Each number is 500 + 50 x the weight over its row's rms, rounded and kept within 0 to 999. Layers, rows and columns count from 0. Numbers have three digits each. The size before them is the row's rms in percent of the matrix's.

# v: layer 12 attention value, 128x96, rms 0.0865, rows 113-127, columns 0-95
# o: layer 12 attention output (transposed), 128x96, rms 0.0732, rows 113-127, columns 0-95
# gate: layer 12 MLP gate, 256x96, rms 0.0965, rows 0-35, columns 0-95
# up: layer 12 MLP up, 256x96, rms 0.0959, rows 0-35, columns 0-95
# down: layer 12 MLP down (transposed), 256x96, rms 0.0788, rows 0-35, columns 0-95
v113 095:589531483485508504486523507439532505520435561471595603546584565409577469498454452431453495509512504573540433600439385548483511471531433408505448536577389531491462497470492441552531452507464480532503514516494485502603513424603502538444553587437476483525533502483511487487571434493520532531
o113 112:507485493487553522470496533509482480471498465412493494493434488495482536615452478480495649578501492480529522524564502512444484422534506539816461511498508514474564466472553544470504471477444505516433506580497502529531499502499507457489423523505472543491525491472449514464504520497461494443
v114 093:567529544531477539521499439478469389475421471504435502562475561423447500422508541462546411517531489539560450543477492444482565487464421416501489516577459567496460503439442479548515462413508558468471547522467521471512519444430474500557526605440407543421542520430450597520618494493442556541
o114 092:456506519523530533561524544569467541558544517468546476504432513525535420565474446449532577478456485397471517456546515547457380553427600500576506496358527481474578401522534550374470577583512493511524500555525495503509500495519470561371429521504531536510529461531522443465475532462509436497
v115 099:427397390468450541537392503534545477521453570466517443453541404571507497499522486527534562491552469568493485473485568548469456394500520527393574463464494482518489451529576486439465480496510528562449572566557446567471439502448452500461564399433577543493457554496493446494486445580444490520
o115 100:511531492482522495417531451481487504531470451567508518529589545482558481455507543520477339496509540507505493484416471496533569628458460454283462572534452543535495561490487497472518498539465456532504426371443452451511543477488466540472501544543482423474512474457541501501498503499554548585
v116 095:520438473499471544531495441560533550518427523439620636458502485470497535541515586438463476529493599491455432511495430538445474516493525491530520549451383490488477487485447530500485516516408535628536478447574582520525536439508515467416451490494533535602503478430430471489534555517582412461
o116 095:532549493500558528462446468492438466460547568503433500475511540484483479552453473446520607500560508583555531547500489461433534447607425533658419523517552487452553490519523539454500441437574484486515530603517450416482461571539433460556470487525444532457531525511398580477481513505480609444
v117 088:482489540496568529479541487509481485493533478410571572453532521545472419532531570466409469591429560389424409506433458381494399565408555567536497524552494513544481509553560448494569496578413445578463514498552502473571532524533536517505419407505502486476553537524499445516492499500535528515
o117 085:518520497497523525534461541436520486495476499499488524409476439451487563505497481526528602563477461593578572482564447582435526375627440506649478458481511461405522482424479504587430521448481464484483483586542490476510486523555516464499499512500473536535515536484472585484543610477437524412
v118 086:549525517521582542548545526463540488502449487620501497497473596488477496415561516445538437441576472465504377577435429475484465457462514436553461546521521563450476483499431471441446444466495559508584457456515484391505531578537566516519583542430408515504484500607469547532495514404494529467
o118 091:496515502476465521491522468504436512537520526393449540470466501504478539575394485502533662534496489503560513467540524507443464445454556513765454447475520491496525489521605551513506526484497417515488506567517500563461467508468500482457487487501526488494536476463502452451510498500413437406
v119 099:529518488515414452547484593484469509522383481535482569563528406576469543468500565547460530512547519494467491385446485561526572487439461515524556481396490491403442512446485433554432505442495498534561464486525495516510533432444521439538478496551459637608522474485577509454482507530391471533
o119 095:527525543543487513514513414534507548573526527466443554489560520525493472536461540400532409422569536573511490492470565461576538513578499530276489499475539503534506517580371495464514467489524456489462544500502448462495473518543535532494431490505508458444513497468399507516415452561595517535
v120 088:488457504476504425555402396453596565539479575446471502448497432588557458499432566505507529455499412591516510499470573536566385466552491491541486444537463539529524425544558549421535428548503485516409490497492477525516435445548448494471535527494516367560445513495453450443496521459535451466
o120 089:473512485515489477409540501553483474427497446537564442516508504460513498392614477584495305467510495440466513518461467459486544572498462469273510491514457513571470540519533501513515490532484539548536511389450484490468509483457435574537520520541549521495503457528523532527487499490529534545
v121 106:462470391439552493451521506550450486452553473422462531429470465512468429526554570494493475460516421485477647377540537438519420513523545510570460516543532559512524508536621539445514537499591500475488478504573529587457540423453539523425424474521517509555522517534557512524470549554433432451
o121 106:522562526514481523477471477513513514527513484630527443502525474530570460379515544555497430436489501522496507455417478475587502483514437478235593489479543452513438528478470484532494539547445483476533488405445502450532531528506436471512540488557498451487500507550557514584485454508476519547
v122 086:494497505541499465484512490547453479558451497587549455614463559490515502496459442573497502602494495573528472452465462590505507479433508365463575460407519458466454534475583446597543447448569522453527416481430455495487437538527496470498612508487410533453471501549592509545479506544444548572
o122 066:490518588489441435518507552504509522547427463397394547556538459465531552634465571403484630480522540480436409493522552539520583513496534513565377530548471541528457518528491479435442497463426538499451503440500528542535523458495558554463500474458517498537529514435544508435442426496573481463
v123 088:559503530424542524424471539523568525520460502455405552448511481534462593465527560524460557491523541367423436507546580537523511533490503455516497522575463506565544541530580451468486423471495473504424510570545567470433455478450392395506549483599494504554526555504528400440469529581491483457
o123 103:473527485554487514515493488466440536472547495516558476543575489530530420504532485573512336474493526593495571527397509513467550550511453556222585503480504548457492499502478445535501503567535551535500502451485444477535530536520506538505488465466479487519473467541487535525483496456543532567
v124 099:501438466590543445517452547501477523504642466502548503509448446472462497497471479504530525442463497478463609523488572536528440543549551567499419459551584435459521463505474602439523534561540452491514460479433424530476560543603531453565406548526594405465503553399524488539517484482569463481
o124 098:488450484511510499492520490506591557416433500601510427481589526499514491389601475496470329539432484451487469533482478447545571496522458473307572512535474454518472537547445509553540455496466554458473501419537494536483479487465479481565569502523452563457469472520493520507575557525502525478
v125 090:564572421548517588479438573419569534522490455557485603495574449552577537455591466554402469493491491438487462536491447523475497548470429435435593553510557434434481449529472412430467452500473515539537566431527534459563506492440548446521490485500553486534553507552583455445491543480486553558
o125 088:548509479466494527515558488539517440541535500422505494482549475484479550675385499440572599478521531583511509505502517470481470386584532523670440502551533555390544503519490496532512515440509445500442485618502473492499488508581527474500439506545429537484412454495470514486462528489482482491
v126 091:459552468469414457579482529534527568524587530536464520431495476473466478532478513529570444579432470468493568404507573547559467402551441518536446460503530523474499415502611619460541418557588475516541436562470498586494518590558463458538550513512504440511503502411470573494529515448511502449
o126 098:468432560507476488498465506550496519481486492547508460532592495496481498337558509525508345470496489482436462507496494485532529570480456441224560501470471460547467521544445474487509520524479568513509522404518489530472529466484451567497508527500496504505515488538568511550520497558494477553
v127 090:463422534487542615444494438453454601510512480439515544387536466511462394468513514531512563574510550524533433479469477446426465560497482596497445400522472475451504419563584475458433601569531538522479474532416556525550457462472512592518472486450557467474529515441507465515519481463583480550
o127 087:504526534541531474512483609509517359489456569538430450493456552464552524390508463536447560487458589533541522451546472576535450413559483464577476480425527513454446566413470574488508478392420422489537538447498494459524468511530433529516464531488478506496502632473460489490513580484437556534
gate0 101:503436531527468455456481510498475553645471484393579377505569465502485549421557447493563499527561506492412496460529527522528602424513450400519531460528525506527445557553482461533426589538531392471424482446534428484486505530509415481589485475574468506483462498503513503426546563511526479498
up0 094:444591457491447506480571550515548570566541497467518516426532476454520459482504441548451492410524445592469455477447472490598566556470468518443429507546458502505513589464535531474528486533513409635496489553426485414441415535522512534528518510545513552493572502493489389492486578423481619519
down0 091:404529437457498532466464523570507453513455453606440471436573476429562528506511514651435443424457505467564526434474486516543457499436523594463491472515500527541527529517518537547527445485420539505508498463493543520492485436484454477434519528477530614478533492524488562655551442410466457574
gate1 101:443440513514480513507504516521576590510502519581545517516494513457461482448478627489591453532457497510530455519456506443485551546456414588467500561543409565493534466460506546484422464495425453589496474415619437404466422466522475506501491514519472479497488466363502493502564389540480433452
up1 100:558614553496474520585571437421510526541560430479542430510405476558361507496536471557505440494427442571398547534565513493548459410539530552532398546441519496498519571511468437450501482506533540518484481505529437451485492453549510533473555554395436511475512557545519495570490493495490574459
down1 103:561445514425581490479481552473492557524580568572442513564474540448490447456429489542470479568590490539527535558449423487436490470465539455503513497496479557463439570497456573530491577480506445458497507490561606538479399514509469418490547575510532458447512480505427486603539363419521544568
gate2 099:450470536472535488456559458454516527604494510574445584550524469528472482463432595561545433439546419446549557449562595551521532517475406589543560550477524423471448473492471486435606496473506419443520571493568485451444450505530487463543501565519526506448545475534551536535500507510532375567
up2 097:544424487497582478565622518438427486486479378577529493428518491481528470524527591433514540460499529540461443431511463499532435496431516573448533468580446558549502458501547476525559486471530552478498486458518500601520474600586498458568508503494447597345562514466496522517527553524479484536
down2 100:541551499473478566537494526478569446520408493455445522441537474585492423462496582522416450517471527486434586422502431578454541426437588434484486490428483544515469493462543422533499467540509512576541517575517502488440448483508521443499571545629572513424560493532587531470469497504444535392
gate3 102:473415575461415514501443455491438535586517540500510460489479474470551444417545563569540519512412532524506573449469517547389589522552442475508538493476529523516499498490476455432539485535580481517629465454556507520506501567571484455515612438511385432529456605458505523486602476466483497471
up3 108:456507577487455596423577532570527570442564415500445449509487593528495555623564499525487544489554528510593462523473531544507463567568509543417504474438532480460472513524522436490481549488359572567524471488453500575517605499513490451478448494468543485471511525466565446531440422527530462426
down3 107:548519443418493523568488440524598367571499547483515407532469474451632487570498487590516429401441447497518548422486479595537525453602538478463517509429555509475526488518574515490561479440494546485440451477490491469520486525498438441475589457490400465459547558444532502544526528499464516496
gate4 111:478490568469474425558549545461555584415417515409468464575485554474469491446490549458501476418487543631410554489429591534489560476376492593542449511511587452448450565579541464488579462518527586551518523450468459504456545494531451461490464505452461514427489497510515530473527495460507503450
up4 112:497533472508440449470416457506569531481581472490561438589523404543459547574421405545467495524427456564504557547458534491481589452601479573597487487498483427421571523470510528546486522471474568546432567521448517506524442551512444515530477455441501586601558467540547522468523495474462480585
down4 114:506497525489575540420507495452491439542585500518600446505505504600582515524575504452528479587481577498496533577497464429429565512462442456473549582430442424479478439512406489514480534507438434603609458502554469403535533450522411517467516537461461429533480508486468532514538468577499535439
gate5 107:470516442525426479450458593491523584444473492467471473464580537566464550487536506397539453467492479506432480528504603495533591520498470440608397608487607489521543484475462514518460591508494447581526403426520524464577500539482519475520494469488490533515515621435510473502502545529431406526
up5 100:505529587516486578508475431538544467519541483434439544565442440410509579542539519492428467449476456543513592472532466530502534433479548419534467472493534513466463555532540542450518453563510621438522538552496594405579505436502489534509489560528453425551472515398527525535382454543482430431
down5 100:489490481447476538439440426455565570540520516528541495448499542468385514581541500407511549564462419435511519506492465500563593550485501489474509519506527543613578434435482486523555483462524552509401500510545440584506419510481495477494502580511551570502466509387497438581617459474428441512
gate6 099:527463494475475467503553486513479556500473443463472503539506403545432468553480508431588518554482479536528493514522556655513416533496453532516528501581524423433476453565560573495631449510493504560535589468524460517510514499464517457598503438574445544469463564460575456438567403469473442419
up6 105:424511393523476497511426599438492428469537546502525534497511384523473463460500594522497460444531507471444553426501457409496460544407506551485444469447554477528494529433521515498529494495514487482552436448512348407511558598540474543489500470555497597478548425556485473528502552553531561424
down6 096:499551502565478488588623407474511507535542525459444476484533455473463518399506546600436419462530438464445538533457412559478374518510544518451542518503487463562443544522521547389501511500571512518646452487477474522527579497589509498476502454498496574518489528538492381497467459508479504450
gate7 111:371551499541511515557567495475514505437514507476426472391572560514511504495504529552572370545507476466501468487517552493551511522501470497568516492446598613599500498509553498529463517539597482421492568524493447471380507572531463537392568459470468437417459547486563506523523552495539483505
up7 104:475375528459496538444465501497503453528463514535515545624525392492515538400488416415466478485556457609448505475403494522511555513506572504443483561497473441553518538488436531500487428538522462441458489442558506556551485531510623495516458483477526540571482540455514481532421614529427451572
down7 107:511454510565452368500497540472553404502478555494443515460590561560530551520439435552509500508542488454484477556467534522536515455559459493438499528457658582449572519505507499494450497446407565486576564526438407491547542523443428477551539509570532435442528535404506501506465425493522448472
gate8 107:585476468467543503496523472496538473447463572490465555564536477432546525560536508494517450477494543514545415466452551474561560616490433467499474381541573500505446514477495407518397441515540360472514493544545488539547536547448392422472511480476445516604604497528514524551518462569539474449
up8 094:518538510504480473540478491538443389500489553505466496540497526495498470513470565540528508407474582503498514623443470500509541522421489432509526573449369458586529426467580561524431471450501484507518561585442491483513436450475507424478525531512466459635450463535415433590545447495401466515
down8 093:540445494598444562461599461530523534436573488464527445463477446552435567480484512436570609553509510405539459505498542553503406375527483535556510451444517586482485425549457403404498522492570464480513482443469476517462540490544497532561540503396580543479513504419512534519536495469502546451
gate9 089:549503555473437458469444543491573483539411623506585617424480517519547450500581509504544463454546518467498466448533476476552520500588463522584586452468521447495477531492483511487564487501472546486444472516505385590440502551498539513456434468439479526540448610374492434509534466442471533432
up9 089:549454442571466515479510591387517502424518421572512462473541477367585525450547476444538509474505459536457540518490533493459513556401474626524548494507519528470483408598497518491430515404520536558540534435489567521520382473519536526470452466519538449539528466588475558522522442511570511484
down9 091:475515391525527487411426542550528478467494435484485497407492475579530452570479564465477495579496470551495470615565507557524508470467505429465492642398520574479510489460502514397501565503448510509558507595513467408444511485542433519575509512463541444472444541476447498542470512607549499563
gate10 093:507469576463496489549560421573442529495573506442552495472496438528500462601505546434502494415539501458434583553516618552512506488599501516545582508438576519413458543484536472442517543546469453567523553406523440416466493479472516469425517526488395558449457580539495531500402485452466486486
up10 092:475496426452537480501491452516534553474445548511456488543552544451436536471516401498575534484517472447542482528404552447517561499445455438455539413532440471527412566552519580603542531439513370473513470461566519377540499491404493488529494487499520566469499486456481535466542532610440462601
down10 090:584445564475443537495581481499454522508526463383505530478569498522475490574404582413495509577444516456466546426479527523520408469531569540537512503550515518475502517489445538366483499460631491456467582571429489428520546517503519458414509567547439564512513487571531526494427542457558478533
gate11 108:460548506506514473582491446616477565548474492465486458574559470441414521435452519485523467387564490478443573493463553546496586578564549545511450575456439502505440636557596544490494557510530495481441509509481453526496494527484490481531446503463460423447532544500599426396470498446564500493
up11 113:491478517487507501402442507470585530499432529503484444490491559420471515451461493510527565513516475590544430481520482432543450402416606565415457527487526564570626495435505456573413400553551496466571453440531560564508478504565464454507489468560475488476508546425518423507562563462496526473
down11 105:492532546553433442458510516440426527408487535407508532434530460466562539448502449458477517504475591679458528511595470484492426571479599492459498461535559513525542563555512584513497532558440410624525426479504595431446467551530481494485469539477509540484457499490527519464456524491489470531
gate12 089:481461503481501526457514524491441622443539497485457372503552535501524551526536426571527558538513534453419547548511531525536459505504560475418459392450545426510530482553517490579459474570579427639613547571566522493431483477477510536486535430500519573532453530424485552456463500469448482475
up12 092:459531529571553477485599587517494442484409505462584570477509473505425479430540503439533497551425440470417566452537545490501445560526568494580384587487477458449439523493490512561506425534494481428458523539390498445543560371503537560497451533437565512556484561487534469506527535479489465518
down12 093:502572473458500513509486467524503491526465587533535535510516526470482470457490526536408451546463558388528539507396495524475507537555590475408489519497437438509508531424497486433465521498518515639642545507553488496492448414551464488454446505462521583351531545484563538481438406568504484524
gate13 095:414423537502484441557517579429573487445557440450494536550444496414570463495510576424560541540499531515504515507532559420551519514509503443586449517491530425479510575511462490538485610596563548455429599523440511478430488427497480489507497582456404505477462532487562507540453551454528403522
up13 098:542491410535561557527431468489495541574521511523470456463650583575426447489541481527554484473399442501522567543471521499434561651498550459428478394420429492473496506530497446521502481547533517549439465563486488561518485452491489476490556608522482450528540462563546471483550467510496432453
down13 097:543541458514469522513556598423420530588487459507537531449507554490551446550386543488577495444559546411537546475486457517538503476590508433536512539535523533521530566483543488571454558428457482406528533500523568468492545435564461416525491424416456515554504473419474532431464602576547523449
gate14 099:473396495509532549510530527490462584482526505519504566472461510459459520469549583403516517419441529512509584448464478601556510549411462543501452514559598560462565522569545507533581490546471488529537541387486494520539455371555439503540459406512448493420474548456476462468488491568400537485
up14 099:491474493428542518455458457535601496500434462515539463376521494533520500470495519532518414444586413522504564507505479503553454474504509401477418475564419475551532518519487479423547529394478467512576536535444428428459534511533563591513477606481469568502572475583511557579566484421516565481
down14 094:573617482483612591544471498494457414517532499431421507480485592476438406565595492478399507550433601490448519466541537485421562426466546444494464536449459501450546564504501511509577546495508499552501431586518508416418539540492483473556468499446535508502506552530457521569478497463445468495
gate15 103:424449457508477535470472572457450548568503384539512426498535468467566574456541493463556509480520543460431571390578550519592488531496451531481555436548441546527514526513474444572460493431576445479449519434566494435512467463453459495619527533571499548583500572451456441458568460553521514526
up15 103:487472600518500462443502545428380497511614488448510478426489435605379454534446483514580541533434415495494476488572507517481504542540524463491618495510414463459468529404472505505492455516572460479399477530461484560504429466506541514460426514602562526536478511528529438505511475458580531519
down15 104:587513488534473464529486607486434349426521548518408534543566495461532480483527529426499441594440424539508590598521419514486548543458519386504522536587522502510474594472435500491480511500594501537484493480521515567427510487477514426506536515527402491513463552475529507500538546570475530420
gate16 100:372470468466582481528424489495444459423477550581496588506525515473463551470494537465551516531517484453537466503460527552514542466542317508535489517579549602442485459507545491405519483483458413461554507488417504529595523527550501439490519528595504435441468538428526511591525490539553510469
up16 102:482484463461570502504495486553456477459488475543487510529599521576503486510470525610464428524504489462555497532552530471584584458501476432525479440489565562482422596592482505458432553487583427483403433380492538521426519517477549420584436500447490532529427478513483488462499479426577394482
down16 097:467502568564477545541453496545461443493441414524484496558502473524529532533478570357518602503460535436446424553531508571467500468457491592575602496536501527553478576543478467539474569488440518501460563541555483446579530582458506471485475499567529494540473447410491380523443478517412538567
gate17 099:453472493523473471505401462560415498520484401402533411498479437515466550480519600442512529537468451525420529454504466492553588411487508531528536509439443468444398541542542440503514556525529438481406539556542459535593445435466467501609497399529488571537507493515529517524576556452528515445
up17 097:471371450528440507517511480460538529545470514422530455564434562535409508440480470433442439498449539543446500592523430583490521445532565512485439550575513515540481512482459461474458502565427569455438624596477552469569494558562513451536535445522501523458492586435555427441490441508507453505
down17 100:530515485521530586519494500478452436465473522478430412430401466527481470566441504392575499562465466442536583474545520491532531517510498555522474446436562448511573406527517417429445500522491532485493513403591511561535542591490533558496474503583480427597544512491611466456543457545456475434
gate18 107:518443522450522505548488472527448517551431517576461473578581463433490615433523580425584480396447513449522507456559496522510509457520395517488448521455363537467506532507459457560592488503496529592580558481541468528477457455439465500520476461534523478490475484567505442400453437607477509490
up18 106:559494429474462521421579571454483532494483414499417446473557478562464365578520545457432482457525469487627470415476449508517418508535471582426566422534535529540401532535526476396522501514526555541525473536544479504514528471427521544490490440518533546563514507509549546415438521486523465571
down18 106:488529496496443524409520486458553507465532492545515592491550614478465584510430409457483535486514482546445525504480479573532526594502475475514587477534553444424487511544515433535507444424420509480471480567477484585438555473543455523393624494506487442513505513506538650444580507435474446510
gate19 094:416461539514564443609450463449495378458564434445450441476564390557521549521540526568504540526541469567502531518498515499528540553478523419519582503473413466548504525471561471565491394549517464424531437480543548499496523419466487448512479480518508406510590555531521535598547530533525554561
up19 093:512492490455458558525554492571496416557463522469487477528531514494525551436529530479559455548514548531476594462375539456534565466521475451422416537523565399503433451546551470579446540387540429509540483493428465557579483596533478493600504511410433533425497517485488578474594527499509510488
down19 094:521472497456547446527511477455411381472548452554516496365544512475553544623467516613520466504481459546431432478537486574536483459493486488465586492470423487521586559436451527578440464592493495484542562477579556466557487465517522462459382433475519479501511577496497554577509495452506494512
gate20 111:451510536529488470562589521563444445495526446530517496610512444428476664463470440456524511467510494489501445569483586598611449486491524451483533470549555473514483548515464506465472490524561429455489428493547472390442579522453444496570501501532504469485493567543468449444426518497530387430
up20 109:504458509513544500501512502466525426411431543597517521486538533445407478551478545482472472488515445605427423557544548459456485488414458547509481481566495475539559504530585613495471411432457627538481549541490501539538504476523483480434554558448445490388522505577484527462485466519427617465
down20 106:494459542512540594482464444433544435541483469487462394464479515448573550524516503584544536575476456504460492512446480462434551512520617578533426545454493532482482555403528503518485459577373509601526474577523434563500456439493488424505539494448549424443486571469458503533406532490511433455
gate21 098:503482576483516498454543443484535483391455523466440519495532483509441456479587537580394516489494507507506540426522566588487488592474542570512528510507476493534451586450554467494457535579476592545597494461494517501485530555453540420510440456536430556468416521481598649507449448453564466462
up21 096:411450510484409531526472453464484471443556555516477465456515463435515481523608568495540466459514498578519366515465467568491491568473522451588561526583462494584489514549576500440469467430479560562495495473477442473616504588542574484529435489524440498506481438446482510479529537436573394562
down21 096:564588557474470592564408465453443455478423513453581498534570480440555553518471474540536515477511479637493586514597479430525598433483527463562466488470481489542496413498539464606512512460507491516413490468455474441527586450542472555475489617509515487467561490413492474427481486480484505514
gate22 095:457484489535497552531430536469498530508493500592416503479476488442497489505422495487591518646426517515550498507531460524515498464499517529508521460459503495453512556536479461506522566598583453492538429529576554418415578458395446415481554488559530462605498511497482465493453456533444388375
up22 095:477439462565431519480565497532581526540561558545687474457541485530439480509533431510457457568499501532406439537478516521466584446469509429543563500438432496425542516521493474469539457437464536452528423504514510484500484572526458561477505549505545623475453456446455465437419420423498502510
down22 101:569555568561538503522507556508478535496528572534534553405550509570505527432532458436491443471494506536498469425504443469441534518506351447479482441508487513559521482565495480585655431458430644494500524525456495528460432528473528452518510416636516543475437493476512538521514504474530473535
gate23 089:506384500551544506554436530589518506427444514510477477578530548538488493593425587516501512482446495522462478493574457392474534535540510476500442462508495508546561414524442471518501503506393548417411579530502530515515435545499517517438593510504489520575439421453508443610448429548545499583
up23 089:453521443425475517558543467469553549556453471510528647552481558501533539495445463463491472655536527472587415482473500500498545478473548512457513458485480520532427464438457453574511486480422421460434496532570584545542504510541465588449532474409538519593492511493470431482584568528420543506
down23 090:499518499553532534463489410524472477475565502570457457536506419565418560550518565515431421376519502499457513395508436570520488494544533442472455522584542476543437484518493521526391516534593449549504506447470505437371481546418537465545508510538471518480565630549520498525500490432471541442
gate24 102:535464573534479489583464599553474532442481485442406431487528462508489532490581479441653491467493455452477508447542487463491605512441509462474497559425557518458443590540532426557464452464490481527587575444515387533567538532532445543575446515479540537478535543512440549537434464441537501486
up24 098:489453448467477444454534474528513499415539427613521435578476438602518525486514477493429484502552512380458548535418520537531443486523525474585488469633509618488478497526526558479519555553524527498470517427442586558491497453460479451465608440481555515561580578497474482467425467488552481496
down24 095:510557525494481454474513475502537510513585501444452496549422586488424451448639537488515481465457568523477539429573564481612560478487528507492482452517449524540441513546455423508522475460473518470486566552605525523541502515593513489463493539489447556503389516513504500605386552457366523537
gate25 101:388436529492505481539564456531466503530434437488436465432533455600494514602502564454587526500439523584543426529562484499551521490493449431554560390517555402405509492484463418432416468439582514529513422451568561478479449519434464500493535448518542490454463534532515526503554474508541455471
up25 093:509576587464495473466529452462495560471590527442499518518410574426590525511526585610494546388541455529458566484445593520466443541557493496606472422431453518512542472457518508502417465511431494461543522531490507490484474457413461452500521507529521534542504462521459381566550441474434533434
down25 102:426508398416478469612486476510544526515481497374454540552536501489457507465576436518511493495498519556521425499586521499454468545567486455459515527441594539449539473519541497478597556469459506413548463531463568481499504505538513510492511457495489511366556460489390450546493510570555650516
gate26 098:454498459523490487548561519500504465541427449616553494476489528476515593515504529553524583479446557517536489391478560540456455512526572562596535351473511523491346470457416565449470548545545443517558461503517546510434630465550519501440451483545467499526499515510443539447455503541482500500
up26 093:519572567488510522505576423531544581428516482521484451513491516544485472553488508447512554493494503480429563500549553515516500596565462468486527467495482534411466479560520487417478497545580510489489568528466594398397552451430488540540498527429367500473494534463417497526454525410493369396
down26 095:442492495557497559551423541600401460559427499590520401493524530452484460420509537567519578485555486473647514493516446521521499415541570498470470393546475479485515484437536496428420512501484468505591386505514542450512494493587506569535434542463462503402491476530454503504471502539507460462
gate27 103:411542478471511500554461508558479495537582525422476497497494478539485484483472499530556461487446482523464538401522609510576523556565529482516502458519453550572473494522588464474410373460612507428514581419497468522507569440519597478474501437477535484401442533513564550551486619434511491446
up27 111:477482539436602540477544481482552520528500407429511430527490501482497584578449539573470469486418546510507520509570508402483516474526582491433364470420538501483493449558458582506519485611512493555506527463623396496440474415488479555572517559571520437501511508475455515527529575528463489481
down27 112:470500539535564449441437511424492517485537543465543511525546467521541499573458553561425402566557495480587554546520607482422443510516386519543476490567419533499536530549521521477581498635442511578421484497481508486403526449451541529522405432493529566503477459487506549466414503489555465535
gate28 101:518445493552517534470577520523502483488523461445514520433532473555474525450499451579519456457433483480513506446571604533489515562464538458519473481519475410560563530526526514474530363535505544509396443503579466480416435534517448438463552507642541451450392504603564446486520473469491410452
up28 096:493449503539552459514496550528494485440517467512456536442532455472649461455498502487490535445532536500591474488524448455409426517461501497544522452535599523450433410639522478487516564632448508495463487570521529416527495541485434458526515488428573483426502446556417513535555430558581514500
down28 095:463495528488537576483521556441431525457513477523427421483533579537363497534475462492604547556511498468428483479535534537478545487541470525471532502439426512464540502496459484496517561482552540377563465610446524485520518423502536496481568549469477491554503499585611453450536555568388563593
gate29 109:471536532498445487557525455453488488580436488497414429534512441572501538517459577574466524445528480473525514441609625551525433492456469509469523449457561491573552513535504475411431493476533603418530585502491491468522540471402518462477608449567498509446410480520497419496478387528474517478
up29 107:516421502512486463424538573569481474493447433481501539523532381519427464586428531404544456524533452419512538480551507499462452537460509513507592540625526604540547508514623453583497481492545391481550510472564525501494514474527500523463530465497522543495555487442431472424506463549518584413
down29 104:460510423510533568466486491365579419519474467573451554470500383434583528433539511561507522475553470535452451486496504562444528488473521530507498475492429463539510428484479501457494341437593495442545548580503553598560487541512537543432474485456438499503529451521499488516509603480511583490
gate30 097:431435514512508518588426462574520553450511497548478564458548469525499546541411506496500414570489492479572671478551482510470480557447512474456450509486492553555507518603496522455421519403459521484570534477509495521534525432544477390523519519456408478371541500424457540530455467452502435505
up30 096:605506542500424491534470547473416527516458603463545431495424497512454406446402561453456438472440591562508437485456509487563494403459497465527593492423487493502454514470453496436531477527550576445431496541557539487584537522433436556532516536517483465477515557577404430554468496495522565504
down30 099:462496472556481575492472399487418467511565553534598447462456620495530508481487584530477571464535551503531493525449470465420492448398515498555457591512574406523493500445530501405506494426466492504501497535489464492562530500565446396497589552578480511540388514565481472544480465502510530599
gate31 102:467379575579519432489459475475606480483495551555506389472529488437525527503445487503512500521456437591516499436546524495530580486494475486571347574574450450495400566610517488558448450528528437566495489483546486480479577527459441475576518516485460492517474493460463564463555535556543511535
up31 102:491491592394524462496484418388573459526423528570543453475501477421462480444471601479488551551598511524481482549490476371391448503468522428524419470508394562501591459526457586559497483525501477555505506550528468488473473548493582489419503484507445490497511567481489475564522504536545542458
down31 101:507489528428534605523542479554460569481471486465522531518444518511462470493427567431556575433607578408421531515529561494440440438530521548557610481487489525445525521472419431511452504517447535545545590554558510481484359482550464511486492532502514505488556506544595551521485440461484472397
gate32 100:457463484346551425545575492509559462467513481487477448418480434540459416502496610436458518460464460473497451515577536533457533528513465567610542518394524387538479534499507456483570520498454478473508548407455409418464433492513505486447414473434474592473457490508482508539496485529516460539
up32 097:447452431543536510450394486575525412483412552516487491509471499476557494457496502528465433468619567440425485475487450536489499414560533496559482528511558473460424469499473558477553405575546596494515459501440449568474562456417433491445517514570554521440548481588545472535592487505420551497
down32 094:458522496505560501432553571545564483579488495505460540466527446466460507511481494499566585481500530424432527548388495515503510551446604409507556456442400443576505519409501473395536549520504518552512546532425465561396532459591470614495493528455554504580515519479508455502400484509541504465
gate33 102:425542454456461490489489428518522596448453510472559524471533505448555515515505579502547546489524519451526585482530527489551538481404467583596461415498537483551389482508425546590395485404544409489481482471435535504576487423435459495534497550531451495589571610468487491463483523559456489489
up33 096:517556489558471408569469435508414543391462503464583476460513566508463513515434525453474498498480582502566564553464527549520497483444504623513435572501550546500507521493447445431525504479469511540595459456434563500462472533549537549502628422604466479507486465439381506460463438510450460510
down33 098:538483427499490542465495376573572523513517568563541540459517437514571524539451474491571498446474524501520489524518413471482573511539457505519464528457465416582427398479455448568561454573467479511422577528452530483555594572512429398489503532493394546525467524460551413473591478485499470516
gate34 089:510517458482613460548481499575403543499484500522680539537509462549486473542583411458491527514545439445488474516373525487435497538387503438481538587518463453463497526491459568496505520460509551527534535447556506543427465453469473496423479475574518491575540538476474600433564481552516460515
up34 087:570474561452543588383457477420487444492439458472416588457485551437529533438419525544464476439498582530476490485479502455533463582497470616475545560500498457409480514455560489531532564525480443575453430539528504451520512368515462501443520504451527528498499547443514607499473521514443574556
down34 084:425581536538467486568575509486520403533498581504536395559423551581533525465546473509550565528484540547466512454502403514518505515528445395499470452440434554581422445495400509514516429493502555490488468486543489565524548593539569409548496498500455513529423449456555404436473533525544502491
gate35 103:477544509527456430545456445533556526455489581494435542410552410479510536417457571537541501482435520496501602409546512511534562493498447502568545464514536454525548450504514530509447573537539453573464458457453494467449494482459463512604511541495431537545555673586449525544479454498459449414
up35 106:576525418504463526597346420541540496503514579484559622498581475381515511533428423498507539522467506512451493487398522444458483454499449493472442515537492551444489500554508556521465460563488547619504437499466500461408512512509509511555536554554595557493487481536482498470552577510512554453
down35 104:438462507506610531538539466525483519442431461485606516601546459582457455536536500404526526517565551529439488545536557401417455533529477492507475486444471565534456483494449521454496493518547460510498522508577523488502491485503517544357453453460562498477556411375567403459474506554516529589